{"d_mlp": 1024, "tie_embeddings": true, "schedule": "wsd", "decay_shape": "linear", "doc_mask": true, "steps": 4235}
Each number is 128 + 24 x the weight over its row's rms, rounded and kept within 0 to 255. Layers, rows and columns count from 0. Numbers have three digits each. The size before them is the row's rms in percent of the matrix's.

# down: layer 10 MLP down (transposed), 1024x256, rms 0.0824, rows 858-910, columns 128-255
# up: layer 10 MLP up, 1024x256, rms 0.0923, rows 859-910, columns 128-255
down858 091:063140141132109137149124116107145117137161133131158139104106144120106073112140108105124116126102092136145129138135141168154144125131129114135080119138158125126151099153108142121172104128087114119169091100128159193096088123128155118154120148130102143128173099092130106138141163114162187105115125142117128154158114143169111174135108137117101120166133126121178135119149093125130096094116
up859 107:132170130116078109141115133149107118087095180138151085132138143128118174076124094167131148120076120127152098110137080100148132146123123125143118142127113126154160100165113100144160101105145125156150131114131125112147131074140101151133139137151175148109141150153122128156103144126135210143102129117154152154111129146137103147196173124112114133140102104135095109157160098121103104122135
down859 110:120177166090107091190104142125159137119113119178158117143145108109127129173153145113173128127122085119096106142129142055168176167151112126117143147112161099128144150164147112097161105102102116114137161131132119121150111148082135131123178161168140128148154113150119074160108099149120131099113132105123121168074110098126132144158102114184102144127144145112133134141146096114121151101110
up860 107:147100113110137139112146194113147124118153157118170125110120162140101136139113141160138118138110092157172107112112126072118144138074164156126116140156161146147135149145165133162140142065078142133154147121095138175164131128124093113150082140147138122070149125155136156142136116109125145132119155081124123117118128156124139113116146119160134095115124111142140137114111137167124134137147
down860 110:124096134123158147151078112134134147131135131147126109108061122134137153132142112128141074127120137162154133099143131165098125156154129144164112122174167135121158140155111111113157156132139153101119149143174121129130165151099115168149101112148105143137149090117105168099088162097133139109150125110101151103151082110097145143145089181131159099130112114126174109152123077066123114146175
up861 102:141118114137165126130110137117149128129127168134121130128110126159142095116063094136129125123081112123192079132121146089123126120087138102144129166136091114137138148119084113140127144101141163155087078128111110122168107118167130110180121116107140108116130134103139151179121100143121140164125107146140137129118116136087136086160160130145115181128110128143076130172162167098078154113164
down861 104:129134111155122122096094175119126143093119125155113130161116101097148098112109076132151142133139156147077085106127142161081143169129103131146140187164098116123137127102071123131132087140111099128108107163163118110153122113120160164153158149140122112107124145142120145118134133116137087136096081096125129180111088102121113116102143135099090092153136173150126096145153120133124133124158
up862 108:154142135105143149100115116156178083105144126099118106159187093122115133150137146150153105117107130134157115128119095120105160121080111152156121162125151165093095108140089118109087129109106138163090158163142086109140126108128096116140166149154121133145164128138075142153127140108147142132165130098143161134119135136107134131152144133134145145128112120131139118132125122112087128110176
down862 112:140160142126072134112138114119080136112114098155119131103133134118112105112129122166163082110075100119097145159168105124119160110117139120164126142173144133152127122153144116140106152132142143149129117143155113098145081179166185103164141121117134127094134159111154130128168123093136142133128065096150139139145118140138131113155136194173071068109143139118148139139128124126161124110141
up863 098:149138159128123107118113142115117108102135139117083116101145140133101131145128093114131122133148134120122126112085132102112125085131171134150133097180114102118129118117148088111119127122136167175108128096114146122109115113181161137070157107114116162136142165108099148123070133125120138145113163119122119126141102152167138097097166149168106122105110115125139117104075139153128081123124
down863 096:105128119159064145095123087074126108101123105105135114119138097111080178157155131138085120095159128092115113167098125109099117125143148058145080158114121107107131148110116169157117139098107146108179129123130155144130127159143201125145115091113104120138107127117115128102116102160138089159135141148152129148127119115162098148173123117163118131138130154143153145119159077102127108109134
up864 102:167116176124094159127119129163164136100141144112130106142154115143109114169140126133132130127146125188164133122090131112136144156101127132120118091121130107117096136154114151116118119070138151141133121114117154129136136109122148120143092076157161140143145166150116096117148122099126125122086131082104119143107161142138133138138147155114130110166109075146147151103134138159125158162122
down864 101:137112148133124110111107136119135143150167147129135145094119170127121116132114093101127154138141143135124188110151085113183142145117137089142098097186134094176133052146086155099133182115114180132097130177144105098141086094132172123124145143081125071125128136107096167133150094149111098128110127094093137158112149145143084132109121142141144138134142128129134115097147101114196138111164
up865 106:125098152061127102099124147120122147113125090150102137136121129163181165125170170107153149135159103125125116077162121120084126182094099128161145126120114146119093135095137062149126116133150102135117149116088121123171077148131119136106087120117174158163159134153119099112107091151122119182143151106158121092103147133125117114132130147084094116132139116120113126118099114126071130152134
down865 108:111112112150107124082142120107127134126135110089121112120127119126113125118100120104154099157111099133135135166137116149147169080113137125144132179121149140121151120135137128096131153165136150134156099144158116138105138114110128149115134130165134144141117124116103102099119170155119117066075156154130103127119089105141151161103141127119054150085112132082139120154138125110169087168136
up866 096:125146114099147154145101120108145119160109141150197121139157140156104162100138109098088134150137125117159144107106126115149111141105128173146128134156111147141124103108107094140128140099103141112118143117142139092168083099097094160139129158138091107127164134161141139110111134100133085134121117085145087128087167095091117108106133132135124078135115101134141105109144153116121128138079
down866 099:130162154143116151104176145124123147156146161121143124172151119166087135140140125076100159073145115098136108135093110115114155124140147145149126136104057118100128106153149161144144104109078067084151123181149138126150119117133135108140129082147141143169116141161137053104111118172145081114113094088131112146124128115120131098180133136133128142115115134144084078115149128166145167103126
up867 105:106149105149105122119123172108064121066102130168125138157143107098172165124133178143116148149136156139170075167117159129126158152103120124137132144120134088153160151135159156102135136129116133135121152129110123101168137130105103145110142104130141152107135161141122121171093119127156146113129076095108146132135098114150107123143124165110129129107121116142093087140105140115134111159158
down867 106:147155133120131116120122129123134140088124150132120140158117111158110117138173128158121097084129100112085129117135162141135130121132104143137122127100100140143156129097127102060115116129148110121152168144158168116155138124100116126109127133164130122124060113086124137122107121078106112126173115089098133130135106110160127107125155133121139158106117100160123087121075155122109103119150
up868 078:126135105106141115137122124132171162137125131172072131150131130126078116122149096110096126136151142152131119085078130124102110110123162125169104155120130121160159109107090113106143119090125121144161157072102126151132105127187129134121111127130148129124134120106106098122140135107113107116155176116145142097166110126141139135120130120131114109135111143107148124157084125169140132111188
down868 078:176106144163137098087101138095127127128109114176129091140140147165150136108122138080122138123128142105128119140119148099148116171149098140135143146140145128094130132133120121068125096144120141169128147137127132089117138129150154085124156121102044110124141113108105127121105054120158120112111101155151127104148138119125167095161122136140124115152132155100065123094140103127149123128133
up869 095:092129142133105120112121145093135110125093142133093138141178141077165145138097123128135152128140105146144100124133141080158134164139136163129066188120132073129098151128128113137110139110101113138163135090147147115133141131131088083144063107117116115109130135136127165142132175137120113142145107150159134137122189116125137174132105156095115137160083110069130103123159117101116148115129
down869 095:113173165098140150116113081092139181117181127125123132107113127110141088125115140144141179155107121153137131097119134151139124111143108129155133118112084134145084091148179103133120144107098140092133083158126120192142121100112144160135126103100147130159146122168120103100111135121139115129104132105154152130113170105155084140095112074139134171133137118139084134129120151138094131103150
up870 094:138130123079129107140105147111166108080105167132127128125133111138168121132130105119118109112107113104132154160108104112097129100126122149116108125118090125135117074123097076147120135107138156166154149147117148190118123145125126126114097140159127172101121152131121159111137130119111120114108096098096130128115138110148126139155139097119139136106117090133106101174100094088097135114191
down870 095:120125108100097134154129130135123117143146143154126130138142184109072121106111109140137177137133152110165137134102110096103142158118112187088113128129078102146128136076111120158099112135117106142123133155140119120114147172162091140122157115144136137128133146084125191100124130131093122094117149135094117100137156129121134182128114168106124127101116152083144104098151118115110133125117
up871 110:141074143163135146113154151120169134142083106133104135118149150119171156182125126098161175112088117143154132144145112141165120135102140132104152143162143136146134128148097125102080181102160129124116105137124115110153135138123094116118162103157112158115152137137134109117103110111126145122145147155128142128114136145116158141133121185167102131147104130129133128141100103114110086170115
down871 111:118145110121170103139174122116163162174129117116155101139142104148118104117133102146125111145170097107130133165180117150124112142186115113154161104148098136091110122120131132095106114073141111113131126074162139117097111128148107153149139148128137118097150085069115129116152106127109110109119119138112156129167115147108168139127128177173152145134121115162102109132119104125139154099126
up872 105:148166126133146131117098142143118181141140077135136161142153158155105189119146164110117148142097151107141145135137083116120140124080140151183099122105110138114161127142145123107122109110128133092126128111116113092188159153139157142122107132135174158125116187125122161103129154181195111097142190129102150154081149163147110104116123146144108120131133119173128157120137135131135117134133
down872 105:138155090136116124174123128137098151126152142098096123123129139087154109115122133124157133123151132141121120112119133100158096097096098138125171119085106126118139084170151134117111098147105115178121105160143096150135107159124109117096122133154116102141161150155138117162117094127139107137163166100148139087102131144121102159172158122093109119116083143157133167137133119095142071116106
up873 093:128157107137114105092139144104157147149101138121066128109147139141126169158139117119129157101137077168126094133106121125158121153103145111126089087169111145116134115122115155093127114127115104139189126106109115188171112120126115119106118143162122097112128135133149116136133157095109107095147129120131127117150130172124121114093177164146127133151096082124138134176128080124098097138099
down873 094:137158115144139162128116186137099138119118110112099137144145120166142136129115161109111134145121072169102079143155101138133139152140148153141090108147129109117104146107123130099136126115151102137136103113131111126174109125118095205121071116156145161122149104187118126119126091095109126115138114151148155085169121118103143168127114136143095139143098121132165148156114120145144103121095
up874 109:148129134120132147143112121098158125140116149145165157122077132144110124149130079117142160145121150119119080173137108119136117107118143131119125141126130118034126097139139147118152131127119110147172113110145151131142121142141114106101150136091123083120119197110129159115074140136148127094141129152103114166117115162115115167112127095097160140141176125165094096128084129130131162118145
down874 108:115131169104146136140132110116172074108134149153071157139137126103118140147105151082098171112150109134139129159116137115115107142106099104138116104135156124163151177141132076138082135152139132114155119135149095117150128065143119141150135129128129140153105123123136142116178088112093128123118103149119167099137156094164111100114137140137079117076131129161117139133120103104112174114125
up875 099:169113118101119145149183159153180146165122123114139116124135157100081120154072114105143109101141158168197120126133153096133109095129144164128138113102131170118135144154136091110107122107130108105138096157101111135140155150133070156095088126165152140114113157120139108123109142106123131143143165108137101141105131119082151132117147118096115073106072085123098083150097098159138130074104
down875 100:095099110141107131142108071079146120136103128171117138080126126107128115116123099115136129131137120166134141153160164171121118110138117126080149126129128159121143096155116138081073135110144122176156116128123144133114124160137117175072141124133150133090127093137153160110176084166150132143134144166147106147123099141126119126077158145116153135155095163124130095116130147176102161091080
up876 104:127158109137088128136102132181155117112125079138102107144120127089106200123087130115121145110127171114195135114156143121177140174068120136144135153123115147093099124178153115116143148094104106142137124112134104138154129118113146089114135133103104117126151131091105100141119133099174144115114148135156117085101105123131134124133153152130130174145099142133108120126081116155134141108126
down876 102:129116124128095130108087139160140078130089102118152163094133098132145146071122156134177112133139120127142148111139095114117157159124127126131126108134097119121106064156099136096124152126139117135128181121121131104124116153088108110154168125155126110143163072146153123121116146085136132142166127097120131136126112137099192115081107110107123125116148121078104113115131093143136109172157
up877 101:130100143129158136127112127135151083137082089121135110147132075099132143137084127106121160128113097229146091122107140117155128105098073151138159170129093098095160108127126134136117125105091154111131159134099123154139127099121134150130126114161123169065109125136105168130116145120137128162120106136124067153148131130114130155139151096156122159098108140192101128139118155150093106114110
down877 096:134100154121164141157169103142123100108148114105150129137123133101131130130103143168151152111131116105117100113098089086179145137082133166112143144110100094155082125129120114158120153157091123120132085141132129134121098179074148156137146102121113113116093091124089117149105114144161147111088171153155148163082104127094111136141083137138160140147139127116083125123173148155116131122143
up878 100:171127153121103135113115151098134155182124158094101100126120099170127169106140148075108158143106131145142114102104124123142126141081127127086114159132137145130149094109136140155175124105123141142112145123125118125145140116109069095122143188148137126106084164168124104120123143099117152150097107116092134100091147153113088148142107116146135099119091113173127149145113138148127106077128
down878 101:123132151123110128132075096131144154106088118108114069098091125092129124167128134101165129118101151154092138131133161109134126115118153085116137114110110108069124154140102110113102145109140144120083141071195170079175172137141137114159169086129158137161142128119128141135138137093082147164114134121113134114147144112106128134124077122120112086160118125110168147146164133112133134070132
up879 109:136114105124136141124153105133136130148150147155104110085101122131099210155098127137141157150106111151169129088108083101132145095114108118113078129138140137144129149136111111112124103146184111147115106135123102117168173119152159135111140149085126163108135150111104080132089146137140140161122180166102129138109109126124114132142141137135093099158139116105082124157137148165150137112141
down879 111:142129121134098147114124117147115129069162158112154083107131116120140105081151121127112131171103102142113090115176154124087114108136095145132114111156171125122113143107067159130144100148154128120121106137100138135150156105172125092103093158097200170151114136120107101109106150125137133137123158128101148136132090118090133127143124175141181105134117112095126107120132131093122125125160
up880 101:094117155119124143142103171146129117100132117113135134129098152144134120166131116108144160133082171134134114113091136102140182116110098126135084152117154075143114112131099120151112143136133146164118108112133126090138144131119128139123110111156146132113113134166134130148130096110140133119114133141100121111123141140140111101130112125154105097173098120112100155152117142153135114153063
down880 096:150137098121140109134102130140124151127169140131140120117133113145179153129098102151138102090127149140148118079126133110140122110148100105095115134122139140148124105109146102125137094087176168159110123143166092160131127119135107130111113157133133099141146119116146089202121083110093196132130158109102137146133090149127109137119168170115113097168163132075157109145088107118108120141145
up881 098:141093160112097135094133121138139075139145163109107116108177166130163161122152133121099160121084131130127140137115103090083108131137143110118121144121148147103136160075140169102108145100152110141125118138154128132153140068145107125088163149103106129120124150108136137056151155114187162172141158102137148108121117107138120139156118108154096129173164109124097067131150165150133117098111
down881 098:145112132128125126145140069130114154125120122127130091144149158140130065120136100118136121074093074085081100113165144148116126134167151090165137152153153111111130158082097159133128100092147091140138114136116139124116159136117131115161120129133160118136137109136148137162155150142097148129076114121110108141087133105123094112175205104139167121132120151154148154122129113128132128119157
up882 107:129159170066163119096122116120183141099153115095163125093111147137092138127144124072118128120107149164111123104127144066135129093120110114137110100142132080159130118167161102123132130113167183138118155104115117101136132127131128119121107114129155143118120177158168135138117155100142164130119139069153122138123112089110127129129109151140148139101105123146075122158149114140086155121112
down882 111:110119132132116156151111102148085113101134143119125103131110138146105138128136155118179140116128131146113127120077169120112118123111079130131132113166138104154113137106156138144130133124097125105118139103147117139116139142109125104129046147123147149095132152135122146128124120154122154139131109129137192078135104117176106155101127141106122119093160169120164142154120144178108145111107
up883 098:176100141120130113121124158104147153106142102134122119121136135161131155126110131146175126129116149181146093109121147105135152124109104121169158070092145138146133121108125146114128133126103144124136166138108107161143127074172116166118136149120139161155146092091132148112103162112155109112146127150107144126151118100136159150112135154113103185132121128129104155153134105120111080122097
down883 099:103104130152150137133149170104141146108126072164135123086134084140131123134088137134122113148133108164143141131148107129141143120151095128184113108133148152126141119168104157090094168103119127107151160166148086158105132115156101130122173104129125101148092122089093181137111084135161130121155172165121119128145183134117115139136183164114114158111130150125153138165142164138161125105080
up884 108:096128147150133127125104153074108090139114119122118129121132112118124149135202128133135146151109133152103076155154105133110127118113110208167139102122092116139159116124158141150130129116159119151134154144105131080163143127152118124081103095119138143121160152144133133133110152118148130159162135123117119140106150086125123123098132170134112145124121129181085097155118073136078125128108
down884 111:126128154130077120158155095108139153180128109161145080125140114150127113189119177120077124114135179106162153141137124124164136098129102132150137177177142135171139137115163085117087122137117101142137100134148125104150129118122155087155150140143157106107054104121117125125135132122134134152131098085125125167141127117159153134129148118128142158136102171121134138128144111134121151072109
up885 104:107129083109123149139165159093145135106153110114149117091109131129112149121086176135163157159119135111181128150143112124131112145130087133120128128136089145170140136117148108158126160112122115131111133127105156145135133121112123164114149151141144170090154158138133123120122134115138143116124155131121113110140158157126148175117121135095147106125107113161128126183093155116112123157120
down885 104:138133115113122123120143140099131114119147099136101101101112106117133124116108130134088112143157114127152173109159144123103131086131070111136133160164143114131106123138188167127124094129131140123194166129122125112200196133171133143148089142133130103093137119171140152140144118109138109131148156136151104130133149090125112093109137080136098136144198081105160136111147104167149130146119
up886 093:133116144038136144114153180116123131142127106141157142125135108136134121101120105122106151141089148110135134074105130142133158122131138169165112099143130085138141115123157134115124117121122148120154111131151141180160148107165130117112145170118099165123121109131110148157143128099157132146096101110118126110155127131091109138096158147168120144130144098118114124118130144113128165120144
down886 095:168089135172081135127177147149095154115142151152144134193085148091122111116109123116175155096107120117147123178110131122130107136127152129122108099159136106103138138103138125146088118090131146095120125168185116145118159129133162143116175099168121115126134118097150113141171104116120166177117136198132169155129119154089154116106154075123140110141139149081141138148145107113137176122128
up887 089:142102119139148159125118142099150094140146136101111139141112149128161145143142136102151099133138152116103118123114138138156125132134089114119099131166085114149177127078107119106145160137150135156142132107112113129106114104098066164111095147107118113123123141127154127160100129107128095121140095074096152112127101116140100148106139164175118142084135086127159156164117108161141134109126
down887 088:158110142150115135113130110151110159149136126093096160146130165117129124151121118125134099143094116151068119149157109099172119127155099166128122106130085149151108115094101132114129097113099147130137090120138137124086143155144086128126115119089124128167129148091141129131131138121093156111111136166137164122087138110138150139107158148140155091103105122126189126146108101132089087107144
up888 099:121089114112119110124121100138160129119170099079078119143144104159131157199130126104154125106134149134140110095094208121132115144136153119111095127137071144127112113094114106116095138101102112148140125120168145146149111142134141115144137138083121122127125149134116089131096153135109136155117148126113144149133117153089124122140135137128121133139142120130104156101131149168120165114159
down888 098:127101117113125147127132119097114131139137151172098172111148122120143092139124142115112129115127090141110144132134154108132133120141137142130076117124146103099150122122118125101169121131097149116138117191151194084181126143123139132103163166138125118170099197108129166093147141102098121099105101125117112166133105128125098135123124149112119159108133129124081128137095166131165100115130
up889 096:126109110106126160150155142125137169134159104162097083119172144158104136152147127144111134078114103117145118089157105111151134081104125102107159157116113168123139157117144130127136108089131118140117103112131135138179140152134151097115121169154136149094076141121139096127143153106128153130073136076112107117120118116139125149111141137121129133125078150184123124163143109093153121095177
down889 094:119130127123136117167137081133128161142103158093168121122146116138136099165154105126148113114133100161118132116151143150141095108140109107100138128158138129143150125115145111134123112126161091133109110179143160133120140167128158124135099112104146102123133063141149103108132082140131101121125121105120113145134133138121102153158140156142142136119143181164162086104092091131162153111153
up890 099:153111114128160087098143117112138106164128112139144139126142132141085116169125132102100119123133078157185095096104147076119174119114115142084129142154131167105125127142112131089124132132107144123130113142115113097135133150167147077090096187121135120136126146131098123135128170179135119126151127142125098124142130124157097131133117165144107128141126099144101154119170100124132129154134
down890 096:095120144136140085147108127101123165122124120128141166109105125086115160148132170129091135102136079145155125101164132122130123117115159130157159127122125169155146115142134167122144132165147170115151165160153099120149134121174163146101119124116137152144079136111141062123144144171135110156167129130123122143105104092198122102159099108100123087157140119135110158148128109093116145124090
up891 095:151106123117165141120084163090127073114134153130140134087111129121081152078122139093119144136101104156126138140133134108154149136100139160136117127164141122099127119131123150145117111126106157151097120148115153105126092100118110132133143137090095132073117161154108102153104101146147145176116132169110130122143118121079090128109176122147106110115108126159093105153098111129124130094129
down891 094:097092135103128126102090085180097124119126117119123112113128161081113082150142125116118144123121131124116148128096159117102159111095134129127085138115129132157090100138113120083164164149130119148122108124183128157168151144149090096115099139117118120110078141106122206171165115158104110119124151132138118098121142099174165137128114125093154136112152142112133164163123143105114122057131
up892 098:154112120121104053115107099147107149154132088129074085115109160115126129107147140108100170121150098150106113119163143140139124102093143115130161133133125132101104107151151143129141073102170131150113100138096140134132151146148080151155090097143133130108094187138122094140144132134122127119096141140101143106135121152111113110131139145128183112112107095141088107131118126148130087129118
down892 104:125133078136120159116111117132136112114137170131107123126132123175151166145161127141136122091123126144115125084167105154123114137132138110112122133170089161115107167134131167137155121143120127126186129140146131188105101127116132115117101184133099145151083065107116119102158108135111145125083144115126104170148133173119135135150117128123140167123139142145114126090137139145117077132136
up893 095:124105104106154115163138149109179066122136123131099063114121188136124085127125155103101109144140156116178118119144115086158133123064140142143118116124104117127089116116131162112128124109176123148119131107096135131134169141148132133119118157158168148135125122108146134122104133126144148150132098131151141118123128119113141154116109112137102096183089105129071188121130136146151110128128
down893 093:123120082124155121128141122093109097084117122112157113152113108103122111117148155153163138146145110106127130130159141120153160167162114120124149145127102122156138150164118139108168122152126138073113105155151144121141132155112150092151131149097159107107154100099118131103111129118161115126114133118144128154117102126159105193169147126134129136086150103172129135134106094119137136139170
up894 112:114105145139106123138082119109151169161112126123122141117133111133164128129090107121132169095092132130102101087142130121182166152059161107100088120141106130115130139160085118103139124099125150144116117105073198172168157109148135113149100114139151108096078154122113086123154130107139180190144094150152150081158120149136141134070133143110098141145125120111143137142182158140091118125165
down894 113:115144125126120134109099134149124147179123122110145117155138134171103117106111123155098108109115114110082094131146141099117107140127129149132098146169123090135054147148149158103103087118135115136113108168097188140143142135161125145147142143111126111098123136088143125148131112138082121155133128117123124138152136131182149167125124101110138111159093140121140169106140116119104105097160
up895 108:116077111126088189055172122103107103128150084083119106134159176140126149110122091103144105126110127141116153120104116138139133096078129147112100169099094099079130098133163141124117126124127155130134145135132151147155111120112123084122153100131175158140151134119143106108117147105136181156133115159114171125083180136093123137119125161120122129160144140161131124160138142139110108133121
down895 110:103122129164133125167122122092122145143121132168097115130132098096134117138118156079160128155056095088165140149125112121113142120115113100143153094125158132159142116119111137120160131122144133148136103104150113189157118103141095120132120168139143134167131140113113116094099144204171076124106117139107113160164128161158131116079185132096126157160140143155102140182116148154116132097132
up896 099:130108095097145119120127116120186152075123146184120140149153114167112146118127107136115104134107129122097127161097129133137126124102147150143119131166113120117157168069102142112148101117102100142147136172106154128159141113142125130153083100151149117125118128138088114104110189153146142157088147171093124102127162104133146167132103127075084098134092131135105116148141134183177158095143
down896 095:120082139126162138147173135128120152098125166108146149133137108150126139104099116142139137181115111137118099147099118106118148114128130161137085099114119117121165089146149107100131127159132063110107165160113149118121127112119131158152140149137148128151127122119080168147136112134133159155182176137073128136149117140148128131139147155102148133110103115111086101132133154122139167122106
up897 093:117128117119142187087121120133122119118128165153128102120180104178131128087132133098146141112077160131114125141129102090161119113105167133141145107137159161081143136123081111069124144107103160112154133159087133117139139109116153124152142134136195101140120126145135130128092149139113157158172141144120134158163116147107070155131156142156149104139148121133088121158102099148139152115117
down897 099:134142161120148162090095124157107113112137113139152128112126095126138118111097118149107129154092122149128131166120154158112101144165135139084142120103172150146133127128087098132139150147125175160155144176119138144105116127186162132145172124153117149150124149128144114147087110136080124125184108133154109114115123064090097152121083133141147100170095127098140140117116135135123144100101
up898 095:153125148115089126130107161136107137127131135123135121162097088139140121152058103111129153086096115119128104149126111125110112087128108180119151089117107139162154111178120088147144137104146119128161166147127121155135171111148152170101141124138145122064142144108127149135106126107196117100104094124162138096139122189125164127096134142136177176134136090172127127157110158139123153180150
down898 099:125139128169145076123089125159100112117105153158115113174149165125138130132117149166102127140097130117112089123140105143120113124137087146133121154158094117114118137099110147153118134152152126139143126155139134085114150101184105129165155161142138102117107143093106089135108149191123135124080158119113089139144135128188079122145120166128134107162092131091153098114121154092155140108156
up899 095:127097123094166096122079134121135104143137137124079120074157133103142115126186124119091123122139119125121150145105136139105120133110186119161167102122091121103143112112118120161109125132119135120107132138113114108119096095120075172117127138112141144114149158180093121124122119140149128144125102117156118083161137143127129088144165135129148123112152087162098102119133192143117138116103
down899 095:089112114133100098092123087149132140111127111146152123095133102127088116139145140123055119115102094108120136126137128103114087092125149137136160148099139143094110136077118123145122119133153144109140102152141143082148127150130132102139133144145145148142152183083134111131147143127118110135115161118144136117154121139146104127142104154084153124108111121136128170126143112100133132151135
up900 096:120112109118067128093150178118143127157168086148093139139122100130155140165150069101122123156155141144138102106151071100116139094120112130136092101120092144129133129101114098144131116117148134128094170100071175185133088102155129152113121153164118136098148134172135141119146191111102096134123140094128135087139153192175146121121152142131117158144091150127132134116139132105101166141098
down900 093:163133138122127119164116105141096114139078137100154136163132158158104149106098122121074152144154139150142099129164118139120148123099140134145088132145153135128069191196169126125161154111120113117106173137108148129125139143094141120148102131105107114152160127136102110145165110186128166119149131145144111114147161097147132134135097136118086118143089088126086105149173124137121134156135
up901 112:167068131125114139081085123151138123114145139145145073126137164129132132132152117151149151125150098084117117129067119103137133132097135137131090125119129144131177150127097099153126156099130126143163124087093152140133196123138100099101090136113142147088142149110156141123141150129153122119107124119106117115101151145121137094128151125153121171147086112144140126139147129121104122151097
down901 118:135133110139156158111122113157131130129097153165123137114131111113136173186101118193093127091101116135155141171143143112140119097152131110103122096160114118136085140164144181104121104154149127138085117116113120125090148179098121129151122143131159123088126133083128087086127129137152151125113143134139103117121083124159102132137110130120117145142108095163132144095110126142140100113116
up902 094:118116115118110149171139155102182109139143137093141113114124139125153134196125146126096117134119136139178063160109116121115136111111155169130066133090127110116153137114099137142132132118130108110123115101103165150143112103102084156117136082120175096131095137154113103120149141134087126120124089096120162153124134129157111131081101172124122179133114149095124164146135118133144112172160
down902 089:136116124127100143138147137099133128139134117091121114080125128110127110144145085102136109158118169192156154135144111116132157129142119162147103121125130106116121150123132135119113148161164116131135117108150146085138102084146075170092110115121130086133141103123112136092136136150092154156158115151109137175130121106120137137089115130127129158159107147067125117136091137140168069115128
up903 100:201121091108092111064130112122157129144155102114106108138115164115139164181130106137157139126085126107155142127136159135159111096104151143082103135152097134131128140160140097123130103109111144153125133121163094120144119157150129098103142118120122138105088163132100142127128142103099118135164125145103107136109154171157124115126142124141166135143110071155116137179143100115142115113116
down903 101:127115130085061159137114129139116141149122126050131093138141141121104133120140113107170163106122145099079121170110167158140116118095128119124121140131094129113097165076118146154146139130117122129149122080109127080162128112125178119144161121092094133147212118096129183097106133153120112132116142165125136148147132123125140160094107114116130154131140126154141128078170108112142139086104
up904 100:103108148148160118112112168122151109131119161119150102123104123178107148165146133086121146151123122115135129117144110111116176142079134184149099103112130136091172146113090110110166139140142148144152096126119138084154143116136156139106087112119098114146106173109125131116139132112128116148156122143142094120143135106122144151147111139102128088146112113176129131125131123136148118128119
down904 105:141146106084137166154120114107084137127149119133109135116133128116103147137109154090133151120153144099140125113139124091122127141125120138154140149146133110158142126144116068173146114123091103128118167174151181100141164117155134143145113143114109101132112146113144153128107146109073163068157154103106129115088131111162107117156119115141085097112146133135139113133136120102107182141120
up905 099:135132134098133146142143137103199121106160111091151142135089093120117124142122135086117111158134089131119110098113074146135138150134119111151105084115108134152084143083111132152107186091136106112117138112143183117127114165150119133115128123160104156124125153127142130117108154088119100165139098133121109061113147120120157111104153143144146122160089127124095092169112137103123125107106
down905 104:111132114109113100138104155104111109112114150126142102142096111164131132125156145155133114155176143133097151099156099152156172133190121122098163115117136167156088163167156153119115163153153167082109097110086164138084138150117123127098163126146129095155130086127123081113127135116107130097093107139115141131152121145104087127112099102109133182119121143124073145134115124157135144135123
up906 100:113083135122155112103106126128111058111175117150090102096160098136153141072165145145140141153130148121156124144120100134091092114115131126131127112164105132142155105141165135108111098137108130149098082178130096142156122128157117146110131170129147140093111133112097147157133122104100141120098127148128093120117171150150138139105112133103170117128120110102129085109089122103098086081144
down906 095:161138142126122114105113167135107143101133154143168127148116133151138147132118160156126106113132142123120140128120105096140115135153097116097112131132138156123155118168138150152152158118113145122139148129148134079131143137149116147176125119091168152121103130143152106136096111112132103126121164129188116123173136134080128128134162130160135125123113133146135134093139098135133215139132
up907 100:106099089105148145128125128129169115115117105122169106115118132159142107110141114160084106157130140131174103117095127129122144102053124144127107125141146125140149156127083131136130132084148123122141139080107182115152147126160105141137126118108144110113121123122131137124122141115099119105106152104122112078130163141152154107149115118122092159141072109129102128195146157095117140130182
down907 095:107098134134090126134173133121102168142115084107095098133147166118117128103124127084135140166119147141127104185145121142085130122158114119143129070156163131115124134131123055132132128132155099088113138129103093127085148161098170145086136150133129086088088126116085122149075183184112127146122089074105098125174103123139166144155116131136115125128150140147144111132109102133167129152096
up908 093:134171144071097110116103110143121108128167154124129094129108142137115160108080153107105159149136109140073121155084168130111139170116118108158150115108120113127122138081115132087142162132130141165138160125138147145156102098106115130110106109133163145165113139153125118088142133146156145157132119084105126154083116140128111100097104142153142145121126105129127110151125102180137121156103
down908 089:129131159090136131113119085101121145111171107118089127144136153140150136124114150129140156190134154156102124182167110125116137104112165116199129154143125105116149154096109128160138111139094097171132151082144140111124124101141182109122118124130132144153143148144132149155151116151138110159125116118176097129143133152145157174121116127128126095113082123126173140116084129125156110115089
up909 109:096131093086129133156143130156162143095138081127159092148131130146144214143121111116122156146127132118132076109127120130141144118122144109144116160119104123142097172125114162133151159126142097119154150099100126102164107114126079099109133136133144100125131167128095131128121154130145119109121159099120145145088146128125130173128090121138115163138101101195104140120160106163128189149101
down909 108:118101164117147149128091102124137120138137109128161095189093135098119105092063115102153123115162125103121135136144123101128090105151128093103105162133159097146117147163119146119156097147186125097107166105099088113107150099142114084148138145165127137128115161118089121195139144154129161060108130122150126125169144134124131108103119165124114130126116133114136109128148087136131161090158
up910 099:136107157132162133125103143086104138115143112161120172075157090103137135167137116113141146153139106172163117106141110115162128109140126111160147128166090117161091141172185144145116116124086113115147132106131142098155156127107134145104091095091158095130129144142095135143110156115106158146128142106166093127132135134089114091168136086158141165109143125129109135153120117132106132083109
down910 097:117126124161079139103104153063106108144147171103136145167115137098143148138129091096138150130116132145110138130151125147114106155129091153125150155128172085102140125131133107171161126115111134127138106147121093129098117099094172122126141142120155103157146135088126169117096149189059121095141145105129121185101123159126150152140105112077163152136148179066100133101197147101093098107117